config = dict(
    n_layer=10,
    d_model=128,
    n_head=3,
    n_kv_head=3,
    head_dim=32,
    d_mlp=320,
    vocab_size=615,
    activation='swiglu',
    norm='rmsnorm',
    norm_place='pre',
    norm_eps=1e-06,
    positions='rope',
    rope_base=10000.0,
    rope_fraction=1.0,
    qk_norm=False,
    attn_scale=0.177,
    bias='none',
    tie_embeddings=False,
    parallel_block=False,
    init='normal',
    init_std_qkv=0.0442,
    init_std_o=0.0099,
    init_std_up=0.0442,
    init_std_down=0.0099,
    optimizer='adamw',
    lr=0.00236,
    beta1=0.9,
    beta2=0.99,
    weight_decay=0.051,
    lr_head=0.00562,
    grad_clip=0.5,
    warmup_steps=358,
    schedule='wsd',
    decay_fraction=0.72,
    decay_shape='linear',
    final_lr_fraction=0.02,
    batch_tokens=16384,
    seq_len=1024,
    doc_mask=True,
    train_tokens=120800000,
    steps=7374,
    dataset='wikipedia_en',
)
Each number is 128 + 32 x the weight over its row's rms, rounded and kept within 0 to 255. Layers, rows and columns count from 0. Numbers have three digits each. The size before them is the row's rms in percent of the matrix's.

# gate: layer 2 MLP gate, 320x128, rms 0.0761, rows 208-319, columns 64-95
# up: layer 2 MLP up, 320x128, rms 0.0727, rows 208-319, columns 64-95
# down: layer 2 MLP down (transposed), 320x128, rms 0.069, rows 208-319, columns 64-95
gate208 149:130108155171133195149203047116113098133132079146127156138083115097112141096102119123148158142159
up208 145:072084146173110209146132093098122109111088128090105201108079083092106139092123109100156118188161
down208 155:135175111133130073122076182215128158121128156085205126127177134141121128149108139144118079132087
gate209 137:119079066106128160192118124130143130098169120111124112146157127125136125149114153201146158170089
up209 128:176144145181152109082151109137119114134157115096132128105122149144170088134125140088113126033145
down209 135:207059118120120185156133101045178134129156156126129113093085132113149115132115151140127147091160
gate210 027:135106119105122104117142122133105103121098156157174139139085122124122120255109152119103097123114
up210 022:107121117120182151172128106127149114094140088148145122134145114110100137175132134105147135126144
down210 015:114168118127145120105121101148131129210152136159104136169070178068129209127163110161151116094180
gate211 031:135107159146093170097089110137109101106133121119082193126152176094124105080180140149128111184126
up211 031:105143126183134115103163112122121123193080150131124120111055128081098083193090121130095145127071
down211 027:116145168149161139171166097133085116096133140124142142125144121171134154151081173100079176148082
gate212 146:145119070144092112122120132115183130095128185134109087066114123158097031117157213122114171109116
up212 144:102142165112169152153177096128086131127124083121151157149157161128136161124080111174114146158153
down212 157:081106153110154126154215125115101119079090129129132121154151131104144151135120137194101186155162
gate213 085:165154136093093120112085154138103136074165116151149100171161142155123155119113132158185105131141
up213 094:134119125132092120200114119147173123156106118175167131097139127105193103208105091124120120113130
down213 087:121078174157098202100059175138127113077089085157099146128163135215145146156137150104122095099124
gate214 168:138117109129142186083141157208154078095150087158097112090107168133155109143143156165173168070090
up214 199:119142103133119156080102146206145082123119100158076120087125119137129139140136130140183142084107
down214 184:100133192101131076169107095000127137149120141096125134138139108134111132116103102136094055181154
gate215 110:140110096152127160145135118109081124176137151156110139093093082098104070122118109139150178130114
up215 114:146119098153100146122140121103083114177161122182114122119100051098121052147125103169146174098116
down215 118:159239141126091161122078143104039136180075163129092132136068147101131154151145085100149088088111
gate216 152:133073080148114126108068130113143109115100120070122124157115099149115034101142129109150125122119
up216 148:089127141133154152155137123089135160166102178145106202095122118132084089082151133145140148154123
down216 152:147193149098112116177153110117133150187133172157057189049156152095171116096103108110124046117129
gate217 022:166088140147148142119093164120115145167096142059114077107101142143100154035130124157136149101094
up217 026:148134113151095121138128109168160148179119146148118151116124086150114108052090130148127159121119
down217 017:095147090088151081155083133141179134135117116131192117141161159123187092097121112153123166113120
gate218 018:136135143149100169231134128147107130151155098153169116072121151130088126158149149109120166152137
up218 021:101141142099173055154139147104111133090102128161125136109110121127059131255099136153114117136109
down218 013:111175130118185169129120119115163138101136122107124059128146099087136124066145096106162124080137
gate219 019:112130110105124089151153143117158135156130140135099113137091088171122111255124170173132135116119
up219 016:166112129119091064174111097163160119116158107155142139141144122151221140193127094158104134144138
down219 012:122116153140184163090147119069157194058082118127140099162123174176143136109107144094116115173091
gate220 148:136060102130097124111074170138147115079198147133176075167132116203118136138122181163111163105137
up220 146:148118107138088131092056148101160062107168171118141097155116149195114132153127157139145106122149
down220 153:134185121166145121126124133084141108141141121142107129129116153144079065180150132128157090163116
gate221 142:141125142164142115137107165136154105100190102144122096146153123202134134146105135127140107115113
up221 143:138125183129176151126114113110092095123124159122102165107143155131094139162091126101156099161099
down221 147:099167168098109164113105040168119111142088182098092177058101142039075110150103078138130117127108
gate222 143:105129173169113134176170117116139112114071114132156219093143154125135090120162101107140109173137
up222 142:106162142090109092144175130129093141101120050170145135142164158069101146090081095128149076131117
down222 149:197116094167126140130103133221094089076138129098140102117156132194120118138109117141115134120062
gate223 101:152097082124121129131132108149139139140146113137128134151062088119143091173140088145102146151160
up223 101:146163127160059084121135129135151117122125089172162136165147101126126116124146102089123079094110
down223 103:092160129145137106098110117092149158152139097122119092137052092135113107135147128124096143136153
gate224 029:168122149098156121116131135131194140112139128159130050173094125138188151195136134139158144074128
up224 026:138132151153148131126098111111120133167137136112114108114115117155169115143063113152136175147064
down224 020:109143087112109068113081141139071149058131146164106081072093123146132092134122067123094122105190
gate225 120:158114125134085161097130195090168128155122118184121175098149172108142078109122176141134159169185
up225 106:109110136157166106136132086165141122068159113046148153127097066176121107168120129154112132095037
down225 116:087029110118139126128085129120175153134114113096120157120106137201060096099105197124131125134132
gate226 138:123112066094153162146121146124127143127083106119126095124151117113120152131068146155117143132195
up226 125:130173101094112190155111144094157171128151098102116104114176109088156186152106134145127091164130
down226 137:115136189124095132130146089204138138182178123115143142110150127125199157183170140101134103144121
gate227 126:127134146050098111107090168130093102100219135140053088148167151165121154142106112171166090088155
up227 135:093104118124140168144068143110115171089127113093074066197133162111101166155131112154169144156136
down227 124:051093119166167070078154150180064121124086087102095152126117108111133136098178088095155152185123
gate228 231:126090112129094137122129139123156152066212137109129043154147124206138092103134186182107166134128
up228 188:113127123101146096093144094131146061138085192109091207121150107040115097131159133124133104181076
down228 234:141104138105116146081148078122138055124084204093109171107153103069121072154144122170109100176070
gate229 018:116124125105098151148113118119137150140115150112137131163097164184070118153151118147110162129107
up229 020:114133165107172128151151115150087121087081108128170121135093141150095094252155118104157171094158
down229 012:171088126147133152110043091120113115101142119138124112130096100129101115033159081148082124127120
gate230 132:167093102111122111132138168119118136128136119097143156124129110121125129108095129126131189153124
up230 127:080133145157152130093124099156168079090149139147127102135133088182160105151177153158125096114104
down230 142:106071125104170116138107118088158133101138129085122131144083091196096153089102160137132162141144
gate231 168:112105104135136066138190192116153102147158175049109171111183170129083125118089147128107185143153
up231 154:127134118119117105179148201121115112172130194084135143105184171126056148136055145102127143130177
down231 163:128133128134081116165145148096113106187118160190178131091199168120101145128080105090136108112152
gate232 143:095097072101176121154112125129150163155137217100120073079109122152115063148114137161107187131103
up232 141:113151149141103092156146103089132145092107094097130133156182170089148152103109158151106103135163
down232 151:121159146146092108124130137105151137090120108115116111200106132086148124150137125151112176157153
gate233 099:168126120106041141117100170124117153076208102085113128155182181155164145171136167115115124111149
up233 111:176145145172115068057167118125151155171107104137129184123146162150139150098122104191146139083147
down233 105:197086112200110141083106147163149174146113098114106154085149105062155183112100123103141145125121
gate234 021:156177142103051142135115171131113120097120138186127133137108133159090115228156159122099140105107
up234 022:119112101156136110171123153113158110171128154141159118105143113136005109255135108103061133126082
down234 016:105176098164094100101126122155093096081132116170118081158152160135133113125100091083128132138112
gate235 102:108101103097116135126097155144124128069162114087117067133117114147112170135118162110085127113149
up235 100:125125189175063117132140136115138123135103082166156107110123129206112121133155123145188159119128
down235 100:130078090138138102131094115121130117128169119123100117118110123100176157136101105105123160149158
gate236 108:133098111085163124157102156125125134112147171095126099151107144179111163179114178166131156145131
up236 104:098151130127134109089147114093135185107124074154066143144044157086136189125116062199112129177145
down236 108:236093141076117154132088131018128143180115153113125154126121142144135111150168106115159102119179
gate237 061:114144089119173113114151143141097175107121107120077138151107153179111228201116117198107152170140
up237 063:132146121103073089100113130106128105076198086177142131184163144137165132138126140123135069119158
down237 061:107130118142101109153170116113113126095145157082133156109126138051090178115138124110100132119130
gate238 130:201105096102120149153090157129136188144095189127151105086189123109176101130098171156181102107112
up238 143:066159157128073144131149100091118077099126100153102173085046118106107168151117092102110133179169
down238 140:082057166157156147138175172073110068073121078176087136116098118117124129136169080117070214141140
gate239 052:131158139159123129152162128102117142100132112200187147117164158136150115134173106133107104096144
up239 064:125132124145107121176118139160119125156130142163135052138109141129074120035093112078114168074078
down239 046:097124155099151190147164193119135138136168140073157136088166135074105126154135139072095149103163
gate240 025:103111149130108144097113156126175149095104157124128102176072132102144133132102133117168166113106
up240 027:099141155119171129174140131119138110117103075114132185112147162117160101255151131143132106147167
down240 022:151179121140160166148149087122169082097149182061193161123149107116161112112098099111141107151110
gate241 018:104108145124106093137149106114116156166111106087105085139080111120169110226118158108139165125083
up241 023:125098140109130143137116143125127137115138126091137146095159131133112088255183152128153137155165
down241 015:118113149089148155150096118143118130127103150121168169142105171117153097159148069127125064103161
gate242 065:163135145130053099127063121125135121080167119104147058148158120212193157109127116103103102141158
up242 065:179111120166110134137138124121169117128119098147131147150105127156142125136140094060110105120123
down242 064:147147110088106120139123079151133097141160172164180107203116147239124116150132160130155144137163
gate243 018:145106119157132165105148098115141116098122123148155122122131113090074114189114130141118077139078
up243 015:126159129157162116075155144149182135148130108175097144147124116147106128098162104152044109153154
down243 015:123170166063068108123121125166146150134083165170152145139109059143196114100108123143082112092170
gate244 166:155138172156095146091126106150169115135177099178103140108142129175164106131098145104149124082103
up244 163:155116157150105081097117151112104130115159101107167089207174112171101148125110072122122098137174
down244 169:144155176144125157107121076251142140151121099147092138111139100177117120114076149094149108117138
gate245 035:171103117111102104109097137135129094099147127164136062139175082168214142251119139140132111112138
up245 035:154143148117134167073142126129158177126128100151081109166162097155128158212107125192143125089094
down245 029:084169125146121137104166082053095100118127093046096139135167144074124189090149197064152083138092
gate246 033:142126123100111076211098131122119118116115153120080130145111116159198116232121157202198169141089
up246 029:121130147158101137116111129073095117100147093144089112116160148112096121084134133146160109135118
down246 026:170051143064130170072124131143129101143163148134180112096081067154154155141165152165157096089165
gate247 022:136133138119111116115129107152126129144129106141080123174118153138120162204127160096111125153106
up247 021:116154122145136086116134122131136124093112113147092089147136120131200140000091145122114124141128
down247 013:035066130129123107143109147120035168146102140101103170130104122175122139169136146105152118160122
gate248 072:106166136118160115137157095111156090113101101137070163134139141113163185117123086163161108159202
up248 087:097088149135174131109114158118152118091109135121073147165120122091106166140183160124073094080123
down248 078:098129143147121157106114074134115136057150132124150102119060119136070126120183183088097112100126
gate249 074:121139169149069159073122151084193107116166125187110133134152096070087074176127146111112080140101
up249 071:094145147179160149098179102119125113138075155228123149101104115069090053136120114119095130079141
down249 066:163130140200151118136101096144083147107167095157138145138128169173139122110114109153084081094109
gate250 028:146125132127093127153127116135121146119154083112101144152164163170128169024149094160159105143180
up250 027:114103109189172150091125149123081115106161111144160135126137119162127097031144095143125105121154
down250 020:041168138121164058135150132110116101121095140151102148110150134152139125172168135135095147156137
gate251 017:114135110119075132091115142116100094117121099138124128126110105115106163255108155132149105158121
up251 017:184166119113115093122128110108124136118128105142085083142189157137145156195107159147129108104112
down251 013:081042115071082163157128124120129093169115126109087106135098147139099113129129142131102082090081
gate252 097:105132143129157085167168086106166112128106081139130166142123191083148182107128107154168120197148
up252 107:138140141150216162089114170136089117144124110138126132103124147119151137079148135171080128158084
down252 103:090152091055101162128081116126159106118141121159099104114098092177170133141167143124182148112177
gate253 110:150125131124124097087170101155173111112165092135139126129109097152139124106145169087153139135177
up253 104:100082117145153102127132154105079135118084129096116133123182139122129076143113149162086149115098
down253 099:095075136119169117060152127171183126110110095108101077125155136164105117079136173150108126138182
gate254 044:094119142147169110127189114125138123147099094150139197139138160064104125188159093099110095123151
up254 049:120081099155220163101113144172107110132104144163156162116167115117163095102122129140123118152124
down254 045:120177156178104129108113163127124152078087155100156202130071126143080124165201154049054139123131
gate255 030:123146133138050177066127120136084123136172102112209158091136116100091069020135111086122120090100
up255 034:092171131171095120155100143066114119089155114123156089119161165142096122000162105117134118129121
down255 027:092137073111149093115095102053147129103128134090133093099109125180116066114104143101133086168119
gate256 131:117134136129154114146162077121093122146085071174140178078112184150101128135087093097134089130136
up256 133:108199136139117104118172095135113103127156114147105169073145151193087141122075097120164089132123
down256 123:140185068096102128165099194132107127136184180136141088168184154122120118172142164160101094111101
gate257 016:133094128090146151144132103147179112161110132134176122133107116156091170000128141123129131121117
up257 023:100140138158136122203141117145140108134123145142117116142129129135079136255112137144079126100157
down257 012:079171167107145127106147142130180114065157171099121143184131123065131102130091162108118099181046
gate258 055:157123176144024169105113132118143115101130126137162089125136112164179058020134115142155113097088
up258 057:109119163122129113096136154141159151150043127170142123163091098099147103097147119129145142120059
down258 049:161115140162131149106119135119156121179198166178165155179216148113127104167194133118064117101106
gate259 021:131156127130084144165117098142175140151135165148168129144113084164153095043115140138098156087125
up259 020:136081157150116092165141098069154137105155118077149116114127115094224157165144135098156099135144
down259 015:133136162186127152193125106052121132100142191168086140152107094119168085166134118128136059100119
gate260 120:120153145105082135136173076114182173155130079090101181129078160183115162082149129114136139143088
up260 117:105090136106126151106114169155125134126136167138146111128102084132182091139151155166103156117114
down260 127:130091090136151127125121098054098115094097112091081122056069123187080111148126146085096156095181
gate261 160:160106108082116151078065121136122129051214123096143056170144123185148134154110167135086115096156
up261 158:131148150067058152116116148111096150076195143111113144082094180131110131157080150155116122117105
down261 155:131166120131109070144125136118146102096126166151099215090122156113077145083109155144060114151139
gate262 143:165126122178119096098119141139145086079215122106097117150207159163154086112109154094060142099102
up262 135:132126069159109103110098106091145085093105195070121173176172171137127087115123161085049099100053
down262 144:115158137127112116096111121118122106173103152123132155201143153108103103123169169120100121138053
gate263 123:111094161144182130086148122144118131066173083123130104158197115137178114132125169177082173105152
up263 132:127106173073127113130136166149112179125143091188132104145118039146189156129165103104153154159142
down263 130:102132161083138106108124172179124211101169099159120090117120064138165140119157118126160168136127
gate264 119:149124110153178116149173095146103125119175141159113115094107089093134104121121119166140123084113
up264 120:111182116143160108176160078117132127119162111212131088088055109137149146117081129155142124111193
down264 126:126198111144064153139118122134153136137104070165120132109108142116144062140101143094100111149181
gate265 156:098080128124195103143176109148129127109099103153125164102115175087200075141147135191140142131104
up265 148:116114135069195129124147176139121118128108109177142134115096060051156128146168113130170135176118
down265 153:086121128090144148142138146102097114106131117135123116116115070071170140131154142123143118176119
gate266 130:120130053151159130151112157090135149097187160068112081114178152166155128125115189142083146135173
up266 123:125140060147150095153083153111135090120135187123121149089163142131146141116087166087061114103123
down266 132:108183108130112114145100129069129096128119108172152143109143158147122164140094185124107087099064
gate267 054:125108140106115122135132098116111145113159140114150115138128137126175105129120182152103150137123
up267 056:132122133131077132091080150121112084111144168074112111154171169152150134123129113133121092093188
down267 053:090154163103152131102124152118164141139100127106195163134104105081181143166133139142093131170128
gate268 121:133114092161108101076154131104154109184108119130137137095162155137135092113205093130085151100205
up268 113:129144129120094108134156127106114151187091148177128157108159152101109139100136093100113115120206
down268 113:093126222124084144143134133148033119131154138184121176091118143113131195149092131084141126122078
gate269 139:084110153160117133128129134137160112092093108125132096169135151173146169136124158112130114162134
up269 137:160120109065115098127138122150098138169135144153121103151153096155103098117125151153158190084158
down269 153:140096160122200107145125116094170146141106109107115130179148090145115128087112152116115106145143
gate270 129:136158129135108123078160226109189161195168111086126161122142193102136066108159146165100148071129
up270 127:105097139163097179113110161157090144115139173125120111182140218139173132166173151172098164133150
down270 138:151178162163144184130132154137181159135135157093125183202189153104095086163140157134073154152161
gate271 125:131159136061115093069124167130111134107185094150128110142150131182137158125112132139181092095158
up271 133:127128170194210132141172089128124107154129111108185187065127118149073100141095135109129138135074
down271 127:217119125066168149149112139068175169137182113132134106107144146189102169136102173124125095086095
gate272 016:146151167104115128162115123101157097151097122132139171148154152090116141000114149149176157146122
up272 016:115098134133120114228129121119139134142109140089085114128096142141198145073157150072124150162139
down272 013:144114171106155120130105094136096167166196128062148085095119126105093125123147088170218123135148
gate273 018:111127113149139192167131106144128154130118110121133195091159160136131114121184121162116150131153
up273 025:123091127122163141121127123150117135129093142169166084147127088111112077158126146142148128081151
down273 017:180102123089150153141149150180213152128135101093112172133118150098116092140144135075131149194095
gate274 140:159132151144125112149163092122150114091179111143211123133192092137118114120113108118111105089097
up274 149:115124120185150122137093096122142162111090160052140111125181140146165125137143122079098062134079
down274 158:145200083177159117161095152139100171161098150103099156122133175158129132087155130048148130143123
gate275 164:144115056102145100165140130148120115181098115147132120167127140104106108139101144137114139106100
up275 150:104160098081118101161176119119136093191151115177138145139089122105086115121077123158143146111124
down275 156:171148151151099115088160182066082106102187129149169138097082139128085136106144113132127137093123
gate276 027:146078129118114135117113114119148118153141159098113117078117152132097096027148121179139087166149
up276 023:107150157111135107182130143108174161128128118144137131153134085146132132000100095137158136138143
down276 018:083134115109123118115169135150097143156080131153106154167110124196079188163126121156104102125143
gate277 101:178136135066103070118131131136109135078106148076138089201159060221177125179173144113138128099110
up277 097:101131203152204133106178128141161098115127101175131173163098123064127164090166100080118091153112
down277 099:162021187109110167139190139132121101142096165161144136128173148156142151158146131140091133116177
gate278 157:163163151161140074088183166148131146124184151166149147103138180200153119137127155145164147119124
up278 151:167132119109094121160135120155113144140195074178170137117128037119070150104107087110114134117102
down278 162:117126114088139142102130137203115120095197081210149127132158097166143150105159142109141149088094
gate279 076:139112167150088130142138135153103124117167088140204176128118132157142106193151093116082082125130
up279 077:115109129197143163179140127120136173174082135102149113102131143112142109095093128121114166121112
down279 071:164116136195138127159123113132090200116158094117100145103132147075100129104143109108126162122155
gate280 022:110147118127158082142108175121145111161114142115141115128155098145078138255126128123132139144109
up280 029:123128119161114163155139095126115149116162122107188113121122171140044158075120127111111120116198
down280 015:161098124166171170122123164097131140130063113094136101112139139166082155092123130164146147163140
gate281 056:086107107131149117147145161158088161077108150111101122124112124172087183255139165132166155115121
up281 052:173170133107088100099071163118132124130179116083105080179181121196159183112088142122125117106112
down281 049:168095142245108132208144115132106141184161102166105142131137067129139117144125127157114114128167
gate282 019:114134126140121083088145127151163147185113112130148176104149092091125119011112092097070122141120
up282 021:137103153152150132105095190130135160129106140142128126161143135139130152231097095130115134102138
down282 017:164090158082105096100100181181095085111140094162164125100088118063120122084154159125132123119136
gate283 050:105136123086148129073135139106112112133131115119167126135110136118133198071102138152149112187175
up283 053:126182131167133138139159109137137124108130123150168154128174132093089125155134120103115088123134
down283 046:031157145146102105105141118141184129100064117115105169123119138104070168143128118142088171107100
gate284 017:117124128068116093174128141138106124101140124135114087138123155150187158202149176137127134127112
up284 017:125200156132117135094135091130162141137126100098086119148130144153000107024103147136147125063144
down284 013:194088182111157122153114099113184066140176141162094103101181114118129117103128105108160135115166
gate285 115:106154126111114185169070169137094088140161131126111110152145138168104232156142150104136125110120
up285 124:152163144156184091153168097155157104141114088189162172157121127103142132040156101096114103099097
down285 113:119114118136104172164096151069160071084148192170185079125104123118123111128082142149136152111175
gate286 134:149164118077141133136175080124150076125058169156123159141135154059131073146133165115103130097074
up286 137:119117121127132127110111166138133120102223113117123091137181113175114102125053170170171157141144
down286 148:235156142060117126127183107095141102106099225127157124138180129077111057141089194139127158132128
gate287 030:141117167115106180123152169177108151137128126104159153135088161130167185177149113087129151102140
up287 036:110088142113196147179164113107131131163075146159119124079082160101053131095116126119134145133138
down287 028:121104113162102113106093059094164165166115138095130119134118176083069129084119168136173134141064
gate288 125:139118133154060182073122185150123186124153117072116174186188195146175143097154107130099139134141
up288 130:119127104105150171118106095140092131069124172125159099105112104108140131129093147105147130148093
down288 136:096119107117140075123096112115083105072133149122160123081041108142129142108113100130171095068112
gate289 156:107171141101038236133120146118077160082153085106132151102116137098176179110095121097122089133132
up289 138:174120098086090121082092150161086111118164182114169077151138141190119118159133144118117139077123
down289 153:123131187126124099172162145087136124149091128115119165059085129127148101071145128102062079123187
gate290 100:099127154158118100065118124109157088090149083152128141140139081130159128149147111091133095148174
up290 104:088174112179128168124080158086173146117138095148090108081122172132158121154114115131092131197158
down290 101:054216063160118100140098168149174148121114107123133057173127198160095073124118094110106143179088
gate291 111:101091096126114139082132126084104177107130032151121201087139121118130126128118102107119124109167
up291 113:085122143128145076158162122136150162159096104181115153059120127094102096139143124133152158134087
down291 111:073154103115124152167131092070134115098153156119138132155134119123119150135081134121095104105113
gate292 023:094221135178084162071125092116096110134130113110116141129107107150052101100123115121110113102135
up292 024:156128148113110158122127118092145137108143123130148133135182150157177146060127150147147110170131
down292 016:143145141038180061175123106158131172108113168103118106139127135159149096162100080120110177187152
gate293 095:124169127166041145125080174119089130123207191153122087122168133148083072122146156143104137077083
up293 096:173142137118052109136089140120075087100164151140117083173188159160151155194165075097136106111128
down293 093:085098164086185139090159088135114139142092114115129146130103109089164172120145184123174103198128
gate294 023:125061171115236178183106164115099141079108127138126124119114134085215114225155136101200143132136
up294 023:161172160087120093107102156119110122123149106119121129125178122077150137167162098134153124133104
down294 019:143183133120154113193162161154214194109108198102137138102136153109088178111131089170108111109202
gate295 161:123144177128091143108138138121119134096148047114142161115152153164116136101119131111142068111098
up295 162:146124089142170089148117116125144112163097195154089109119111089091142160158134106150138163134184
down295 136:131066201187088138170152140155146098092108148115106104157123105099130093117128116089110181094119
gate296 020:136160116137145108140122132133144122141114129140087113130141139116103150000065074133124169141172
up296 021:120085143150102110151113120132121140115160160137113194114159124135175116255153118135122110149085
down296 015:082102083138087151127129104121149154158128128155111123093143122085116107177099113096088122152120
gate297 115:129078093123127150131151143135106142089205143103128171157149209165181109132180153174100112161197
up297 108:115137167146129133116123153102175105128093147138077113116182080070075160113045159087145141087049
down297 122:142129062154161149138124135193166156117077132116043082118181147113111122125078168046129144093085
gate298 023:088086103120188126176140106099087151121104145075077075142135179138110128202132166096127133109128
up298 027:133124122114126144109134117113133112149126090098100176124163169103130153063123121132155075156119
down298 021:173174078093111102135100104113094124167153132134128120225155191143124122119146135103235101066107
gate299 113:144115099105102142122119179135058142144079183094130146149104136105116099149115120146130136123078
up299 127:124140144169131180121082074098162145197146130096090121084166146169132142132161148121096107125161
down299 123:126063117128150120189195146180137094042114090158145104151115134106122163095087123100084112096146
gate300 018:121117116156120136082122079071135133088134110062116143102138141109206139159112123122129088186173
up300 023:156152103160113085152115109139148153179100114088118130119159135134142161053082120139105148147094
down300 015:134074135196140160164151130071128129144074150164095140098174100168086108160174133143105072110152
gate301 026:127130107121134111074161125110161137167092104136118153146123146111123145128131122112109111173117
up301 026:144142161088145143153175114127125151119108129169136093136118124158133123153153107112150181055137
down301 018:116059154116133161133159027151193105197130096100103102134139137098166126118124172106128139127104
gate302 103:143134111136147052153172103148135091117110151168131096170160100133075098125099116138126138098074
up302 099:114146141182151127118208081119117134151087084146131214086100122084087111103136097079127112142110
down302 103:131149125120146133131149151110126153140122168134138171086119157116130132159172113137053106109130
gate303 021:119100118143175173145137153104106114086086147123126109124113122110132038201166146133111149130132
up303 019:164113104040158103122144156118163104102109109163168107156099125121153140162139134134159128072180
down303 017:131166127072123042156084140189090088141173161145148180149178122137109134153126134120139147130062
gate304 020:145206118108124093156131105168130161064125125132155111161143124147122169219148108139162128096077
up304 020:122185120127095064100106134141113120082192109105117159154164121140156157198122077101091101151101
down304 016:124072134118120136167113102210056069133147152135070137161136147097150167132174124110158137085165
gate305 060:186128127075083125124055140153098094087156145126144092187193109179164131149114153145151104105091
up305 074:151150142105152171083117112122126133151078156109136139124087156072232128120140096093191122130178
down305 066:163127094130133182169098128145134143067133172117149139082156179208122134152176132080125146082159
gate306 122:157076113132161178089111149150088150117149151065114107155081142115142128117176126168061159136111
up306 122:122127174173139084090137136139165123111227158130101142105187163126157139120168128152149103050121
down306 126:141158154194132133120128188156111159155187167095064122113130100167115137142216129121129139091104
gate307 057:150136156084099127112118125110106095050167084155151133114205118162133148125182112105130127131151
up307 057:103119185166161215106150142145108157125102097102135171127133128141174128188180103114134120111089
down307 057:143113159107150114156086119121080122123158138150117107098107174182170160144147115081142105050152
gate308 019:120119145157164135118135145130153135098122093128143140135147144113142175000140109115128111145218
up308 020:107105134142134133096114093116117117135095121128137157130165153109093091235121143108127140111114
down308 014:148141097101153086131077077058116151186153075160095117099097113151162098124123132120185142114098
gate309 137:121139140098084098055118158165123162120220157117190097171130129135150127136121147150104134087145
up309 152:141145158173158097155136120134116105174159096116185125118140064151084146129161128046145120133110
down309 142:079107133170140141126106142156121089226089086172086079113125120141125184129133151120162072140064
gate310 097:178155063131190151137144173069144125162135114065161168100076164109083073138084144156123133135176
up310 077:064159159169127146147130119140125092088181161156151108121142137191088091179143145142092161090103
down310 073:216146051137132125120134180014146067108101125101135128090102142157083090126127165169092122107174
gate311 021:148134151127106133088144086125130132104160160121173125156160106102181103095140142135099094096120
up311 027:122129119121132159138132113111142137122124138173168127129152126137028121187134125105165116151121
down311 014:090081076123124118170094083116170121139078144127145083136147135098084111146127032171115073128142
gate312 019:091096151173168163166139139065100122126107132079127115067115121075082085000113141119130136139150
up312 018:161130110154132090180133131122128158133146131164117086126168095156094126084082082142092125106082
down312 017:196062106192100127081112169111135113136108154057109066073115141127152090116129086099105149035112
gate313 114:109115108172164126103166075154125127132081098154123170067119106070052118116076076115155107137105
up313 116:172118111095026155160044129142098112111148175108179067132141099112192108143143159138109121100152
down313 113:111064145131127115136138081076100127180153141130125166124093087157095130114132084093172174139187
gate314 044:129084106129122145164121119097121088097089176097143085141123115098093079148124139108104096091062
up314 040:156109140098058147053090158171108148070140134133145104161153128185099134254145182150107126124121
down314 033:136071132133133136149127116145118105111095141103117062201119120138156127109140119144122108138096
gate315 056:158097153073101054118144166145142159177090088102160168107078090153103133085144118147114141173122
up315 060:079102131111185123140143142142146161152107122134108179096112146127153105046109119177134159162154
down315 049:109091151137142102147104159144078131106126160090130144016102149147121157085121118096158121155160
gate316 083:159180111115040100022116137096122166129127138105178119129100126197134068143161117140114122081089
up316 080:168184077038089100073156126141160133175145127150166146150110120145132172074090135149165151089116
down316 081:094164132126109149110094118182125113134153066142077190101122090086098109091115183128118123133152
gate317 022:094101118122127142144154134138094110173071177175117099123077124088121070235135153089125152116120
up317 023:165118155103067152135119137129196125165134148138162104145128109137125220095146136130085138150135
down317 020:124118153129171150099168178144112122086150166139150130074164159152084123149095109116131097112055
gate318 162:166092038109151130137132153145163136138165185143122057093132123136128066137096197164128165141089
up318 151:074163155139110137150165082106110090086118123113102154132152177131108124128161135122099128137133
down318 179:093116182125131127155192106071110084091120162143137111162129124111138134153159126161117149147126
gate319 192:176097108104048168145083125130088180083175120054148085102137105192146118145126153136131132124127
up319 172:082141133162214106166191107134157123200052142144139191091101158067132105121107103133095135154118
down319 161:113033163106123162095180123191134112170090121109178106147100133059163117130111109149118194139132